Weights of a small transformer language model.
Size: 11 layers, 2 heads of 32, MLP 128 SwiGLU, vocabulary 2048, 0.713M parameters.
Architecture: no biases in attention or MLP, normalized queries and keys.
Training: a variant of SOAP for these matrices, 139M tokens.
Each number is 50 + 12 x the weight over the matrix's rms, rounded and kept within 0 to 99. Layers, rows and columns count from 0.

# layer 7 MLP gate, 128x64, rms 0.0882, rows 0-108, columns 0-63
59 59 58 50 50 53 55 51 54 51 58 30 53 34 40 63 57 50 71 45 32 68 54 59 42 66 28 68 71 60 47 53 30 57 61 38 57 54 40 58 46 34 31 51 67 40 38 34 49 37 47 65 49 53 38 76 49 59 53 40 59 45 31 59
35 43 29 61 66 50 41 47 45 62 58 52 49 48 36 59 50 68 37 63 71 54 46 36 53 34 71 63 65 36 43 63 52 53 44 59 31 41 35 42 38 43 50 31 59 64 53 41 51 56 73 60 54 37 35 74 58 24 27 55 46 55 38 39
49 30 58 58 45 26 57 57 65 45 46 42 50 63 30 45 39 36 45 56 64 40 70 36 67 58 41 36 46 59 63 60 61 74 40 53 40 37 39 42 29 46 61 50 45 70 42 47 31 55 48 34 47 35 61 41 52 42 54 55 45 31 52 44
37 66 72 63 50 50 49 53 75 63 32 43 24 49 45 33 39 61 54 59 40 38 71 39 66 49 51 38 45 55 62 55 64 42 49 52 40 18 74 45 58 52 50 51 58 78 60 76 60 49 35 55 48 49 58 58 82 77 32 75 28 42 34 49
25 49 76 55 64 61 71 52 58 40 64 68 41 56 49 45 50 58 59 52 44 76 25 42 48 49 58 65 52 64 56 65 32 59 63 36 17 58 11 30 44 50 57 54 44 40 16 61 28 40 57 37 32 38 54 74 74 70 68 57 45 20 49 76
70 44 47 50 48 60 42 69 55 61 54 61 60 61 44 60 54 42 68 46 48 61 44 46 38 49 57 36 55 55 53 42 71 37 29 47 62 49 56 58 56 45 56 41 26 56 53 56 65 61 50 53 47 42 53 43 59 27 53 35 49 65 26 53
37 64 56 47 25 58 51 58 25 43 40 59 51 62 37 41 56 38 43 67 57 39 47 43 55 31 39 28 57 64 42 58 70 65 48 65 31 93 50 46 51 63 78 40 70 68 46 47 48 34 31 61 58 60 46 33 56 68 48 63 37 45 51 64
67 30 51 51 66 70 41 50 74 40 57 58 52 49 47 53 40 52 58 57 60 57 24 44 59 39 72 31 44 64 62 50 41 53 44 48 69 47 28 61 36 72 48 53 34 51 52 51 57 73 48 54 46 34 52 45 62 59 43 62 55 51 65 47
57 63 69 72 62 56 61 74 44 69 44 59 60 37 66 45 52 68 45 50 75 42 51 66 54 48 58 23 47 58 59 27 58 46 55 41 41 18 45 46 29 53 38 57 52 49 65 40 29 70 46 40 51 51 47 48 52 91 21 37 51 61 41 47
42 47 63 53 44 63 45 57 57 41 57 48 50 44 36 35 49 53 66 26 37 41 45 33 66 38 64 51 61 38 47 47 72 58 42 45 35 42 17 46 49 43 53 45 71 45 50 49 47 66 55 64 56 58 57 63 64 66 57 62 69 41 56 39
13 49 78 39 57 51 51 34 46 34 43 65 44 57 62 36 56 64 43 57 56 36 51 34 45 56 51 44 65 33 60 35 63 59 33 59 42 39 39 40 37 67 52 53 17 50 63 60 48 47 53 54 60 53 60 43 45 58 60 63 61 44 69 72
52 45 44 59 40 44 51 40 80 41 52 44 31 57 57 44 84 77 53 54 42 50 41 54 48 30 50 47 39 25 61 40 64 71 63 49 60 40 34 37 22 55 49 48 55 64 51 32 45 53 23 50 35 55 43 58 64 38 61 46 38 59 61 32
62 73 65 63 51 57 62 38 48 68 64 40 46 38 46 29 55 31 46 51 70 51 77 45 67 31 57 60 43 51 39 43 44 38 38 54 42 40 45 70 37 62 53 51 22 46 68 61 41 45 47 50 60 62 69 46 48 45 47 56 42 58 57 63
38 41 55 56 46 47 39 53 56 34 70 31 43 52 50 60 78 53 37 43 58 59 70 42 51 56 55 38 50 60 50 53 45 49 26 52 41 58 47 33 46 38 36 49 35 50 55 60 59 31 54 48 31 44 56 70 77 51 52 50 41 39 47 59
33 41 42 46 60 60 44 31 54 46 41 60 27 60 57 40 70 56 37 48 50 42 38 58 45 51 50 34 45 83 59 66 30 38 42 61 34 52 26 51 32 50 48 65 53 54 62 62 46 53 62 55 41 39 48 80 51 65 49 51 43 62 44 38
53 62 62 57 46 59 41 48 54 36 51 60 64 52 48 65 71 17 30 41 31 65 57 57 62 45 50 57 56 52 47 56 38 47 47 43 64 44 55 68 41 28 33 42 18 36 57 54 55 33 65 64 47 56 46 82 64 36 53 48 62 32 69 67
44 32 57 55 59 40 59 51 64 53 65 64 42 41 67 49 57 47 32 46 51 36 25 00 46 43 38 30 47 49 50 38 57 61 60 46 69 57 52 51 53 57 68 34 71 44 49 36 52 54 77 65 61 57 51 61 61 70 57 70 29 31 43 56
45 52 41 38 67 54 71 40 56 55 65 34 54 43 64 56 42 50 56 28 53 63 64 68 47 64 55 66 65 55 45 42 53 42 48 72 54 67 55 41 44 48 54 64 45 62 68 49 34 41 53 69 31 46 64 59 79 44 66 71 45 45 36 58
67 45 48 63 38 28 50 48 74 31 46 49 34 55 51 53 48 44 75 59 55 62 60 44 51 57 61 72 45 41 46 19 55 39 51 53 36 37 70 58 59 51 51 50 45 72 48 46 48 48 36 41 50 32 58 47 53 59 64 28 41 74 48 50
72 41 31 51 59 65 54 46 56 56 40 52 50 33 31 52 49 34 44 40 47 68 47 43 47 50 64 43 43 46 54 64 40 48 53 76 40 49 31 56 38 40 37 62 36 54 55 42 34 49 49 62 66 39 26 55 28 71 54 18 64 48 67 78
52 36 62 56 68 50 51 39 73 27 53 53 51 39 38 51 61 48 39 54 35 46 59 52 52 49 54 41 55 28 57 51 72 60 57 65 41 50 62 42 57 37 42 66 49 64 51 50 40 37 43 56 45 46 56 48 59 45 46 58 63 49 51 43
64 46 38 41 71 75 47 58 44 53 54 41 62 65 37 61 70 48 65 50 54 46 65 30 65 55 41 63 43 64 43 53 60 37 33 38 73 44 69 44 50 35 59 42 48 39 36 52 49 63 67 54 36 66 36 50 51 53 43 39 56 59 33 58
55 62 51 44 46 65 31 46 61 51 43 34 48 53 38 36 63 44 65 69 54 46 57 36 50 55 48 51 49 64 34 59 50 37 61 39 53 56 40 43 57 51 56 40 43 30 64 59 60 49 36 58 41 41 65 60 32 54 47 66 25 35 57 37
63 37 55 53 52 19 68 62 45 55 56 54 28 60 65 45 55 44 57 51 55 57 50 38 61 52 26 54 34 41 49 61 61 35 56 35 32 56 59 57 67 49 59 67 59 37 46 42 53 39 44 42 47 34 55 68 63 54 58 44 16 25 45 59
30 36 61 47 49 44 50 28 47 59 44 60 54 76 54 41 49 40 65 51 48 52 46 51 54 39 36 56 61 36 35 53 85 76 54 32 30 74 49 61 47 53 61 66 40 52 46 47 56 39 46 57 40 43 49 34 46 54 68 53 27 32 55 44
46 35 34 36 88 94 42 26 46 72 40 65 43 46 37 56 30 47 42 55 32 56 34 41 48 51 60 50 58 46 57 63 53 69 45 55 29 40 32 55 43 50 45 61 37 72 49 45 52 57 52 54 40 47 50 54 40 78 34 49 47 36 38 53
52 63 47 43 39 37 59 54 41 63 57 34 57 29 53 53 60 60 76 61 57 49 40 45 57 54 54 64 46 39 48 44 51 60 48 25 58 43 49 52 65 55 65 45 61 43 35 53 26 56 26 36 57 59 36 54 58 59 32 46 49 43 49 48
63 51 45 63 50 62 60 41 64 68 61 40 47 35 44 66 51 47 50 51 47 34 53 49 51 55 63 44 54 49 54 36 70 42 34 50 50 37 51 72 34 47 67 47 39 30 42 43 56 50 44 53 42 48 37 62 43 49 63 41 55 44 52 47
32 69 51 47 45 70 48 50 49 40 51 48 42 50 33 53 44 36 56 44 61 84 54 49 44 41 53 54 57 60 43 41 32 38 49 39 62 56 55 56 14 55 47 39 54 28 56 61 50 51 52 61 68 32 59 56 38 51 46 50 55 59 31 53
43 52 53 49 40 59 49 41 63 57 55 39 47 38 46 52 62 39 61 63 56 53 36 34 37 48 59 51 61 56 40 58 37 46 70 30 41 36 40 54 55 46 47 45 65 36 41 41 45 32 49 51 66 32 48 74 35 56 44 49 51 57 33 44
50 46 78 59 53 53 44 48 78 34 21 42 66 68 60 44 66 46 52 44 48 49 55 28 52 40 20 52 44 25 53 55 61 66 66 47 40 56 43 50 38 49 58 54 42 46 47 49 49 41 31 56 52 41 48 46 28 41 76 46 42 52 59 55
41 57 50 92 66 44 54 42 47 59 69 37 32 42 46 44 48 50 49 42 65 45 43 22 50 44 50 68 49 45 40 46 46 59 83 58 30 65 51 49 64 38 56 65 66 50 61 37 38 52 51 38 42 53 46 57 80 53 59 80 36 43 50 49
53 35 63 45 85 74 59 81 68 54 44 57 51 48 51 45 62 59 59 55 18 64 51 48 56 57 38 54 56 51 63 47 23 39 35 40 44 21 45 59 53 55 53 41 62 41 68 58 43 71 48 53 47 58 71 38 58 53 45 55 45 64 43 68
51 48 49 57 45 37 39 68 66 20 67 51 48 58 50 37 52 58 47 40 56 41 42 36 56 66 57 28 29 43 58 61 58 62 43 49 31 48 52 69 60 45 54 42 58 55 69 54 34 57 60 43 48 34 52 40 54 39 76 59 34 52 44 46
50 45 36 62 47 48 51 47 71 45 54 62 56 51 45 38 44 66 34 76 62 55 58 42 53 58 70 34 57 29 49 45 43 56 45 44 62 42 53 67 26 42 65 57 57 47 67 48 25 54 65 49 54 31 58 67 40 56 30 64 58 61 61 36
53 46 71 55 54 46 45 48 38 49 54 37 32 52 47 53 56 50 45 43 48 55 35 39 51 43 29 50 45 49 54 66 54 57 60 61 23 22 47 47 51 39 66 30 44 61 56 51 58 58 52 28 32 58 46 29 52 51 44 63 33 35 66 61
18 54 56 64 41 51 63 49 64 56 36 60 38 46 23 50 57 67 33 55 64 64 34 36 48 48 64 44 66 32 47 62 53 37 62 40 39 50 45 59 60 73 39 47 59 45 41 54 58 56 37 57 51 49 52 52 35 49 46 46 58 39 54 39
38 41 71 50 46 57 45 47 57 36 40 83 31 72 51 55 32 58 47 44 32 44 39 19 50 58 49 36 45 41 60 70 58 45 56 50 34 37 51 64 57 60 43 51 47 48 36 44 41 36 55 56 49 55 69 52 58 36 68 69 25 43 54 58
71 54 61 51 68 65 31 57 57 51 58 56 58 64 74 47 55 49 48 45 68 47 40 43 75 56 44 63 50 33 48 52 34 49 60 48 59 51 56 55 58 44 57 42 56 67 64 61 51 58 44 46 58 45 39 51 46 32 52 59 46 59 47 50
52 55 46 52 43 67 28 48 38 37 43 41 43 69 53 60 67 57 65 48 41 36 61 35 76 46 41 68 68 56 21 52 46 59 38 48 65 40 68 53 62 74 38 28 31 43 55 40 64 25 67 63 50 59 71 54 49 45 52 61 63 20 53 71
57 48 29 32 50 80 50 51 82 30 52 56 28 43 58 37 42 67 59 44 62 54 39 32 54 74 40 33 53 53 50 51 45 39 39 62 51 37 46 56 36 44 63 29 53 43 68 38 57 44 30 57 55 31 62 47 51 40 45 45 56 59 60 39
51 44 76 49 43 75 48 57 55 49 35 71 18 81 55 45 53 60 38 54 57 49 31 25 61 34 52 32 61 36 40 53 59 41 55 40 38 60 73 70 66 66 54 36 45 37 66 30 59 58 39 54 43 54 58 22 62 50 50 67 52 32 54 66
41 49 60 61 28 75 46 51 68 70 65 63 66 45 52 50 38 53 46 49 33 57 65 57 37 72 54 52 64 81 61 62 58 53 33 48 40 33 55 42 46 44 53 40 57 36 42 75 51 45 42 47 30 54 58 60 56 57 54 51 73 45 75 62
53 57 42 56 60 39 46 26 58 48 70 64 55 49 56 57 78 29 34 63 50 47 59 44 51 62 38 67 64 32 56 46 39 63 33 65 57 42 47 40 29 38 60 38 32 80 50 72 63 53 60 29 52 29 53 72 45 57 54 51 55 49 69 51
35 36 36 72 53 78 54 51 40 57 60 42 36 56 53 46 37 41 46 50 58 60 40 41 47 40 65 46 49 47 40 43 51 49 32 55 37 23 33 64 41 72 47 47 39 88 55 52 53 82 50 55 43 55 49 53 62 39 55 48 40 57 75 50
22 73 47 65 49 23 72 63 65 54 47 63 48 37 70 49 64 59 67 57 46 49 44 26 55 33 40 38 52 33 48 61 55 40 59 19 44 34 72 47 55 55 58 56 62 65 40 46 52 66 43 48 61 47 54 59 45 50 60 41 47 49 58 48
50 53 49 45 48 69 56 49 39 34 42 74 56 62 28 44 54 50 67 40 49 55 45 40 49 66 52 40 39 39 49 59 43 35 38 62 65 42 49 53 30 42 49 61 54 29 54 60 31 45 52 74 35 40 58 39 53 32 59 61 47 39 38 40
45 63 45 57 65 58 70 59 68 55 43 42 39 48 23 37 43 45 60 29 56 79 46 66 53 52 64 64 57 34 42 37 43 47 37 44 46 67 42 69 44 61 38 69 46 75 47 47 48 52 21 63 40 63 44 54 52 56 52 60 53 59 57 44
49 40 55 69 45 55 48 31 51 56 39 40 38 54 30 67 45 72 37 45 31 49 37 38 48 37 65 59 69 49 68 20 77 46 52 71 52 27 29 41 53 50 56 29 55 42 62 37 65 44 58 88 55 42 43 38 47 44 49 44 53 60 44 61
58 32 61 44 64 53 57 79 67 76 52 37 51 63 36 54 37 57 56 18 40 29 55 46 52 67 56 56 48 41 66 39 66 64 44 60 90 38 37 55 40 52 68 40 55 55 36 58 55 55 42 63 38 55 50 37 68 47 73 67 56 49 47 76
34 52 39 38 47 59 59 64 46 28 48 38 30 23 55 48 47 29 74 57 36 56 50 56 50 75 43 50 43 50 27 55 34 44 41 43 47 51 50 50 64 60 55 48 59 66 58 47 51 58 37 39 44 49 66 58 57 44 46 44 50 48 56 43
04 49 44 42 52 51 61 24 44 38 43 52 32 52 44 66 51 50 72 47 40 61 56 46 61 59 60 57 55 42 37 55 37 46 77 48 29 60 40 40 42 64 78 63 88 59 52 55 52 36 38 58 45 49 64 65 45 61 65 57 37 35 53 32
59 32 50 40 65 40 61 47 73 62 40 45 51 44 32 57 61 54 39 44 53 47 51 44 58 67 42 55 49 39 51 39 43 52 48 60 67 17 64 56 32 46 72 31 45 49 45 60 47 53 52 51 62 25 43 35 47 31 52 39 33 63 63 37
24 44 68 42 58 68 58 71 61 46 62 31 30 46 59 54 69 42 23 40 37 59 48 35 65 52 40 60 40 36 60 63 54 80 39 60 47 54 62 53 48 40 48 46 46 63 75 32 48 46 49 37 46 70 51 49 70 72 70 34 59 59 40 41
64 53 68 37 51 60 45 38 55 48 45 37 65 63 72 52 56 33 38 33 48 47 68 45 48 38 50 51 57 64 65 37 41 55 45 58 48 40 36 77 46 40 57 44 35 54 48 57 27 45 50 55 41 46 79 51 48 58 53 41 55 58 61 64
51 28 57 31 58 41 47 36 54 37 76 68 61 38 31 36 57 47 24 37 52 50 60 57 56 51 63 54 56 43 44 44 42 66 49 32 48 37 57 44 65 42 63 55 61 65 43 61 74 36 37 55 42 41 24 37 53 63 50 46 53 59 53 43
62 59 70 54 25 62 29 35 58 37 62 66 60 48 37 58 27 61 48 35 43 42 73 58 57 71 38 51 48 70 53 39 50 46 36 73 58 34 53 53 47 39 76 60 35 39 58 38 32 49 59 52 73 55 43 53 48 43 77 58 52 63 42 50
57 65 59 41 60 71 37 40 56 37 55 35 30 46 49 71 47 61 50 54 39 45 57 47 48 46 71 49 48 41 59 39 39 80 22 38 60 40 44 46 42 58 57 49 43 74 44 53 37 55 59 53 36 45 52 40 44 43 45 55 53 62 49 55
37 47 47 74 28 50 46 58 41 55 41 35 43 56 34 67 40 65 45 51 56 52 33 28 53 44 66 55 63 49 45 53 38 36 57 76 39 48 39 34 60 34 51 57 61 43 62 53 56 35 48 68 53 47 52 60 60 45 59 53 53 56 34 56
40 45 37 64 56 25 55 52 45 46 46 50 52 62 55 68 57 67 33 49 58 41 73 51 50 40 53 68 61 61 32 47 56 58 63 46 36 72 72 54 69 44 61 44 56 53 55 34 33 38 41 72 42 81 53 61 61 48 64 37 56 52 23 73
59 55 48 46 67 72 39 34 52 46 68 54 77 63 57 36 67 66 53 58 81 53 56 60 76 64 39 52 42 62 47 42 31 36 47 53 67 68 79 40 56 40 47 54 54 35 59 62 57 42 36 59 46 44 45 55 53 63 50 57 48 56 39 30
42 79 72 62 67 45 55 52 41 35 52 55 47 39 39 44 46 53 65 42 52 58 35 18 56 48 70 48 66 33 47 33 48 49 60 55 19 49 38 54 32 41 51 36 47 53 44 85 47 56 48 55 64 38 53 57 63 52 53 50 85 36 50 54
37 45 38 62 62 49 64 46 33 47 53 67 40 42 48 60 63 62 51 74 27 57 34 42 63 52 50 62 52 48 47 22 55 45 41 52 58 64 53 76 40 59 53 45 24 44 52 54 27 51 49 40 59 50 53 43 41 35 72 50 69 63 43 45
41 48 67 71 44 56 62 53 53 44 58 49 43 59 51 75 53 61 47 48 35 40 28 60 35 62 51 42 60 35 50 36 48 49 70 43 39 57 75 53 54 58 59 60 56 38 33 52 52 62 37 61 45 52 50 18 36 56 71 46 48 44 56 35
46 42 54 69 45 12 75 44 77 42 39 68 46 56 15 46 50 56 31 66 38 53 30 57 46 35 33 47 51 13 25 58 32 31 59 51 76 42 47 63 42 43 52 38 59 66 53 68 35 37 53 55 45 50 48 84 61 41 43 44 61 54 47 63
38 44 45 45 56 27 54 51 80 44 37 80 40 62 56 41 62 61 29 68 46 24 58 61 58 45 56 42 42 21 37 40 44 56 64 56 60 47 69 45 51 51 50 50 59 53 42 33 48 26 52 65 38 38 50 53 45 50 57 63 72 52 58 56
53 48 62 47 59 31 73 49 31 43 52 54 56 51 37 26 52 33 46 58 72 47 68 49 46 83 31 60 37 43 32 40 46 44 51 46 58 56 47 36 50 62 54 38 48 50 45 59 65 47 56 68 71 59 62 60 47 58 52 36 62 46 65 49
30 54 46 59 44 50 57 31 35 58 70 48 62 52 50 33 53 52 40 46 56 33 47 53 58 64 41 48 51 68 29 58 41 62 67 24 19 54 42 30 49 56 71 57 40 48 55 60 37 19 35 47 60 50 48 53 49 47 73 69 41 40 53 50
52 81 46 39 57 41 61 58 49 55 34 73 50 40 45 39 43 34 45 27 35 66 54 57 42 56 59 45 49 60 34 40 59 76 50 52 64 42 47 48 37 42 78 49 56 43 58 35 55 43 40 42 57 52 29 37 36 63 53 37 63 56 56 63
52 46 71 57 70 56 21 62 58 48 28 35 50 62 44 56 70 35 68 51 37 42 34 54 51 56 46 62 61 64 59 43 35 56 61 43 60 40 49 48 48 48 56 56 66 44 45 41 66 35 43 54 33 52 37 51 51 56 42 50 51 49 54 70
69 48 58 50 63 47 41 39 66 59 41 57 44 32 40 43 58 38 38 66 64 47 42 39 33 43 46 34 44 40 55 42 50 39 40 67 24 36 26 62 27 43 54 34 37 57 63 54 41 63 48 42 64 33 31 45 59 65 42 53 52 44 39 49
42 40 53 51 62 60 25 48 43 41 79 38 47 38 45 68 22 70 55 41 45 51 45 23 55 55 51 60 68 52 36 46 48 61 75 58 63 53 63 59 56 56 75 54 61 44 50 62 37 66 51 57 65 52 54 32 52 60 49 46 37 21 59 52
43 51 38 43 41 82 58 54 31 48 62 74 48 48 39 68 56 67 57 43 60 31 38 70 55 67 29 41 60 61 34 43 62 34 59 44 38 55 58 47 65 42 41 51 45 22 60 38 36 34 52 55 55 64 42 54 51 56 58 48 56 52 53 48
59 41 63 48 58 64 58 55 75 33 50 41 44 59 62 52 55 36 34 65 48 70 64 79 55 66 48 37 62 67 30 35 41 50 50 49 72 16 60 59 51 45 48 34 40 44 41 36 43 57 55 54 61 55 42 45 48 47 52 51 61 36 68 40
58 38 51 61 54 60 42 45 45 58 52 37 49 78 66 49 66 42 63 56 32 52 67 53 55 42 38 42 48 55 56 59 45 55 41 37 41 31 36 50 45 53 64 59 40 50 35 50 50 64 57 57 41 36 74 56 40 44 51 35 64 46 41 50
41 50 60 49 24 35 50 68 65 26 38 60 49 68 39 55 57 65 68 61 47 45 57 46 48 54 46 55 53 59 67 49 48 57 60 48 52 63 30 50 56 33 56 47 54 45 48 42 58 41 41 54 36 47 52 41 63 51 60 50 74 35 41 57
51 31 35 55 37 46 51 36 61 46 43 53 52 33 37 59 67 60 38 66 53 47 43 53 40 55 62 48 54 44 33 44 68 49 56 54 68 52 51 73 54 46 54 58 49 55 51 34 31 55 54 42 46 27 33 55 40 53 36 50 58 34 32 59
36 35 64 37 55 67 55 29 35 41 46 43 40 53 48 71 58 43 40 32 34 61 69 45 56 48 49 71 50 65 58 63 58 55 35 71 53 52 33 38 46 33 53 44 21 51 67 36 64 38 57 52 37 55 36 78 64 35 41 46 40 37 41 72
42 46 53 49 68 43 66 50 66 60 48 67 48 39 72 64 72 48 52 71 49 33 56 38 67 43 39 72 50 38 57 54 38 50 54 24 52 66 39 57 49 61 33 47 46 48 32 54 49 52 55 61 46 52 39 76 48 48 58 37 34 50 23 44
40 48 30 49 65 48 57 34 64 44 55 22 57 57 60 53 81 68 61 49 65 54 66 61 56 61 60 51 59 62 27 50 55 56 25 89 56 53 56 42 46 34 36 49 35 57 73 62 53 42 46 45 48 59 49 55 79 46 35 46 59 40 51 61
38 45 48 49 31 76 60 47 68 77 32 73 44 53 40 50 69 35 40 57 59 70 45 51 56 38 48 38 48 69 32 45 39 56 31 30 41 62 67 43 27 56 32 50 48 52 41 61 45 45 29 29 62 61 49 54 38 58 41 55 41 65 50 47
49 32 46 41 42 63 44 45 52 72 50 57 48 31 54 62 60 65 60 57 49 80 71 73 67 84 47 38 40 60 48 34 59 38 42 43 60 44 46 65 64 51 26 54 17 41 42 57 42 61 40 43 50 60 46 59 62 51 59 32 62 49 48 49
42 53 37 48 35 50 48 41 25 52 38 39 64 51 42 57 42 38 58 62 46 34 63 66 51 47 70 65 40 47 46 56 63 57 55 23 62 46 46 67 54 51 45 41 30 50 67 52 64 44 54 65 38 63 50 65 47 57 59 38 55 46 35 59
60 57 59 49 34 55 62 70 32 47 45 52 68 45 59 79 61 42 37 68 54 59 58 39 50 57 29 40 52 79 56 59 65 36 44 62 57 52 58 56 50 58 57 46 39 40 64 55 44 48 45 60 63 68 51 46 72 55 60 43 38 38 39 75
59 51 50 47 49 55 60 57 54 46 42 65 37 51 55 70 48 48 86 58 50 53 45 63 66 37 48 60 26 65 27 33 66 33 47 48 51 48 62 57 62 63 66 40 58 44 47 46 49 57 72 67 53 63 48 44 34 39 56 47 51 63 47 49
27 51 51 51 57 64 50 53 46 40 58 46 37 51 29 30 56 45 54 68 49 91 39 42 43 14 42 50 42 50 53 43 47 73 63 42 29 52 30 44 52 49 60 51 54 64 68 62 69 44 30 33 58 37 42 56 29 44 72 54 52 22 61 48
37 52 17 40 73 61 64 28 36 65 31 39 30 60 51 24 65 47 42 42 50 25 62 38 63 38 50 72 60 44 37 37 49 69 55 56 44 52 41 55 28 59 53 58 38 58 46 53 34 49 44 47 71 61 21 66 31 44 40 56 56 46 52 57
59 40 41 36 54 68 43 52 63 54 58 51 58 49 60 56 43 61 52 51 74 50 40 26 65 46 35 40 49 52 55 67 57 38 44 51 54 50 55 51 66 37 61 37 60 45 61 39 48 58 57 54 58 40 48 64 57 65 50 59 42 43 19 48
71 52 23 76 54 64 49 53 50 58 51 52 45 42 41 74 57 53 65 62 44 65 55 65 45 41 50 18 52 65 48 26 54 47 38 46 63 49 51 71 44 48 40 23 57 41 69 41 33 75 32 60 39 43 67 43 80 36 50 47 40 57 57 49
38 50 65 58 34 30 61 40 28 41 33 73 36 71 59 55 65 38 61 63 42 50 38 37 56 61 46 35 37 45 51 50 54 29 57 54 47 36 59 50 54 53 49 58 52 42 61 47 41 42 55 64 40 41 50 50 57 66 38 54 54 48 40 40
35 54 54 55 32 56 57 35 58 36 50 27 44 44 64 40 60 53 43 89 72 46 45 33 60 48 61 34 48 42 48 78 51 58 44 51 60 52 36 59 56 62 50 56 46 58 58 41 34 64 57 48 48 58 45 61 46 46 42 52 56 55 60 53
48 51 53 43 43 51 31 52 35 42 60 47 41 50 59 48 54 53 45 52 56 52 50 35 46 43 52 52 47 43 35 62 51 57 52 43 49 52 49 41 55 56 47 41 40 26 54 48 54 57 52 52 52 52 46 44 56 43 50 59 38 48 40 49
45 54 53 67 35 40 58 69 28 38 60 54 60 59 38 61 68 38 50 75 46 50 54 43 31 30 44 76 64 60 34 38 63 50 47 34 42 71 64 39 53 44 42 37 58 55 32 70 49 28 43 61 38 51 51 51 73 51 61 56 62 59 50 56
68 58 60 45 72 42 37 57 59 61 63 32 33 71 66 56 66 53 56 66 55 41 55 36 65 29 55 65 55 41 30 48 56 57 35 49 52 56 46 49 58 57 62 48 61 53 54 57 47 43 41 46 40 57 51 46 80 48 50 54 29 41 38 48
37 45 41 38 65 63 83 55 49 45 53 76 47 43 42 41 23 56 39 47 33 71 33 56 44 48 62 58 61 30 48 56 55 55 53 66 65 46 40 40 55 50 63 56 67 71 50 58 42 55 64 58 52 45 45 51 46 46 42 54 64 56 57 45
42 43 44 51 66 55 69 44 47 52 77 69 11 53 40 47 52 62 29 57 47 48 25 68 32 50 50 45 46 51 77 32 47 51 56 45 35 41 44 56 67 35 53 39 63 54 48 59 43 77 30 55 36 43 44 54 67 55 61 59 24 61 50 39
44 53 59 61 69 60 34 45 47 44 53 64 49 51 58 35 67 49 46 60 74 38 40 42 47 47 51 61 55 83 65 41 36 41 47 78 42 15 35 60 55 54 56 53 62 60 69 40 55 63 72 47 46 42 54 62 70 47 41 44 43 67 71 47
58 35 70 61 43 56 20 72 51 38 42 50 53 55 42 58 59 57 46 57 61 51 65 36 52 80 71 57 65 72 67 47 52 36 61 56 49 42 41 61 56 37 59 35 57 35 43 47 46 55 56 43 59 32 41 58 79 48 58 38 46 35 46 44
43 32 48 46 51 62 71 58 47 48 56 44 51 44 62 45 65 44 60 40 35 60 49 49 56 59 32 67 44 41 45 44 45 66 48 32 66 78 54 64 55 44 54 54 52 53 61 43 51 64 41 45 50 67 41 47 28 45 49 46 61 51 41 39
30 44 57 45 56 50 60 29 46 35 41 58 43 67 62 53 47 40 26 45 44 73 59 45 40 40 59 87 67 48 48 47 49 51 36 69 42 59 29 34 34 62 57 44 75 59 67 41 51 42 46 77 46 41 56 46 46 38 74 56 45 50 34 58
44 30 60 56 44 62 56 24 24 49 60 38 67 59 62 35 47 43 52 50 61 42 57 69 58 45 42 52 49 36 49 37 59 43 54 31 42 34 36 55 18 55 55 57 26 50 69 63 32 59 59 52 65 57 33 56 38 52 74 34 60 52 68 46
32 45 65 54 69 53 70 50 59 59 45 59 52 56 44 49 56 54 39 43 73 38 60 64 45 45 54 52 53 50 46 34 49 34 44 63 28 37 58 56 49 54 80 47 55 33 60 80 49 58 47 49 73 22 47 62 60 34 52 19 70 44 60 45
62 15 58 70 48 36 72 52 66 56 45 70 34 42 41 41 73 61 39 46 40 67 55 54 43 52 51 54 60 55 51 29 59 37 37 58 39 36 51 58 37 33 30 51 42 38 64 51 38 35 72 57 50 66 52 52 38 34 27 30 59 52 61 82
44 57 46 70 33 33 54 40 61 36 72 58 55 49 36 46 70 45 70 50 58 16 69 48 63 53 59 70 55 29 22 37 33 43 40 57 51 48 74 56 55 52 44 23 46 54 54 51 53 65 40 58 54 51 50 60 47 40 47 45 68 25 58 57
53 49 44 57 54 57 38 41 41 48 20 66 43 74 48 70 47 43 57 57 42 47 34 47 32 49 24 70 50 67 37 35 83 37 62 40 41 46 48 52 43 38 44 33 33 50 37 47 53 68 64 57 47 42 43 66 31 49 61 40 79 52 59 74
44 51 50 41 44 26 48 32 49 45 62 76 34 57 38 38 44 55 34 49 58 32 59 58 56 50 50 54 43 29 43 61 66 57 47 27 39 36 38 41 63 34 69 42 46 53 75 52 32 47 40 42 59 24 47 63 46 51 62 49 39 48 40 40
36 55 53 42 53 39 46 52 64 48 24 52 41 45 69 56 45 46 30 46 50 56 40 36 72 54 61 55 57 41 46 70 43 54 64 58 45 36 37 42 42 90 57 48 55 37 58 42 66 58 49 59 37 55 47 49 53 69 51 61 41 39 42 54
74 42 66 47 31 65 45 64 31 73 65 58 66 53 45 49 46 50 48 36 61 69 62 54 61 56 51 38 44 55 59 31 61 28 45 42 32 44 44 50 54 40 57 49 53 56 77 36 27 46 51 56 65 55 63 52 42 52 52 43 57 52 62 47
58 42 57 53 18 85 48 63 54 70 46 50 43 51 20 60 42 75 57 45 31 61 53 37 57 32 53 62 51 55 71 34 53 47 49 29 52 65 38 49 56 65 52 42 41 49 33 45 56 46 60 54 44 49 50 31 52 43 61 48 51 44 56 54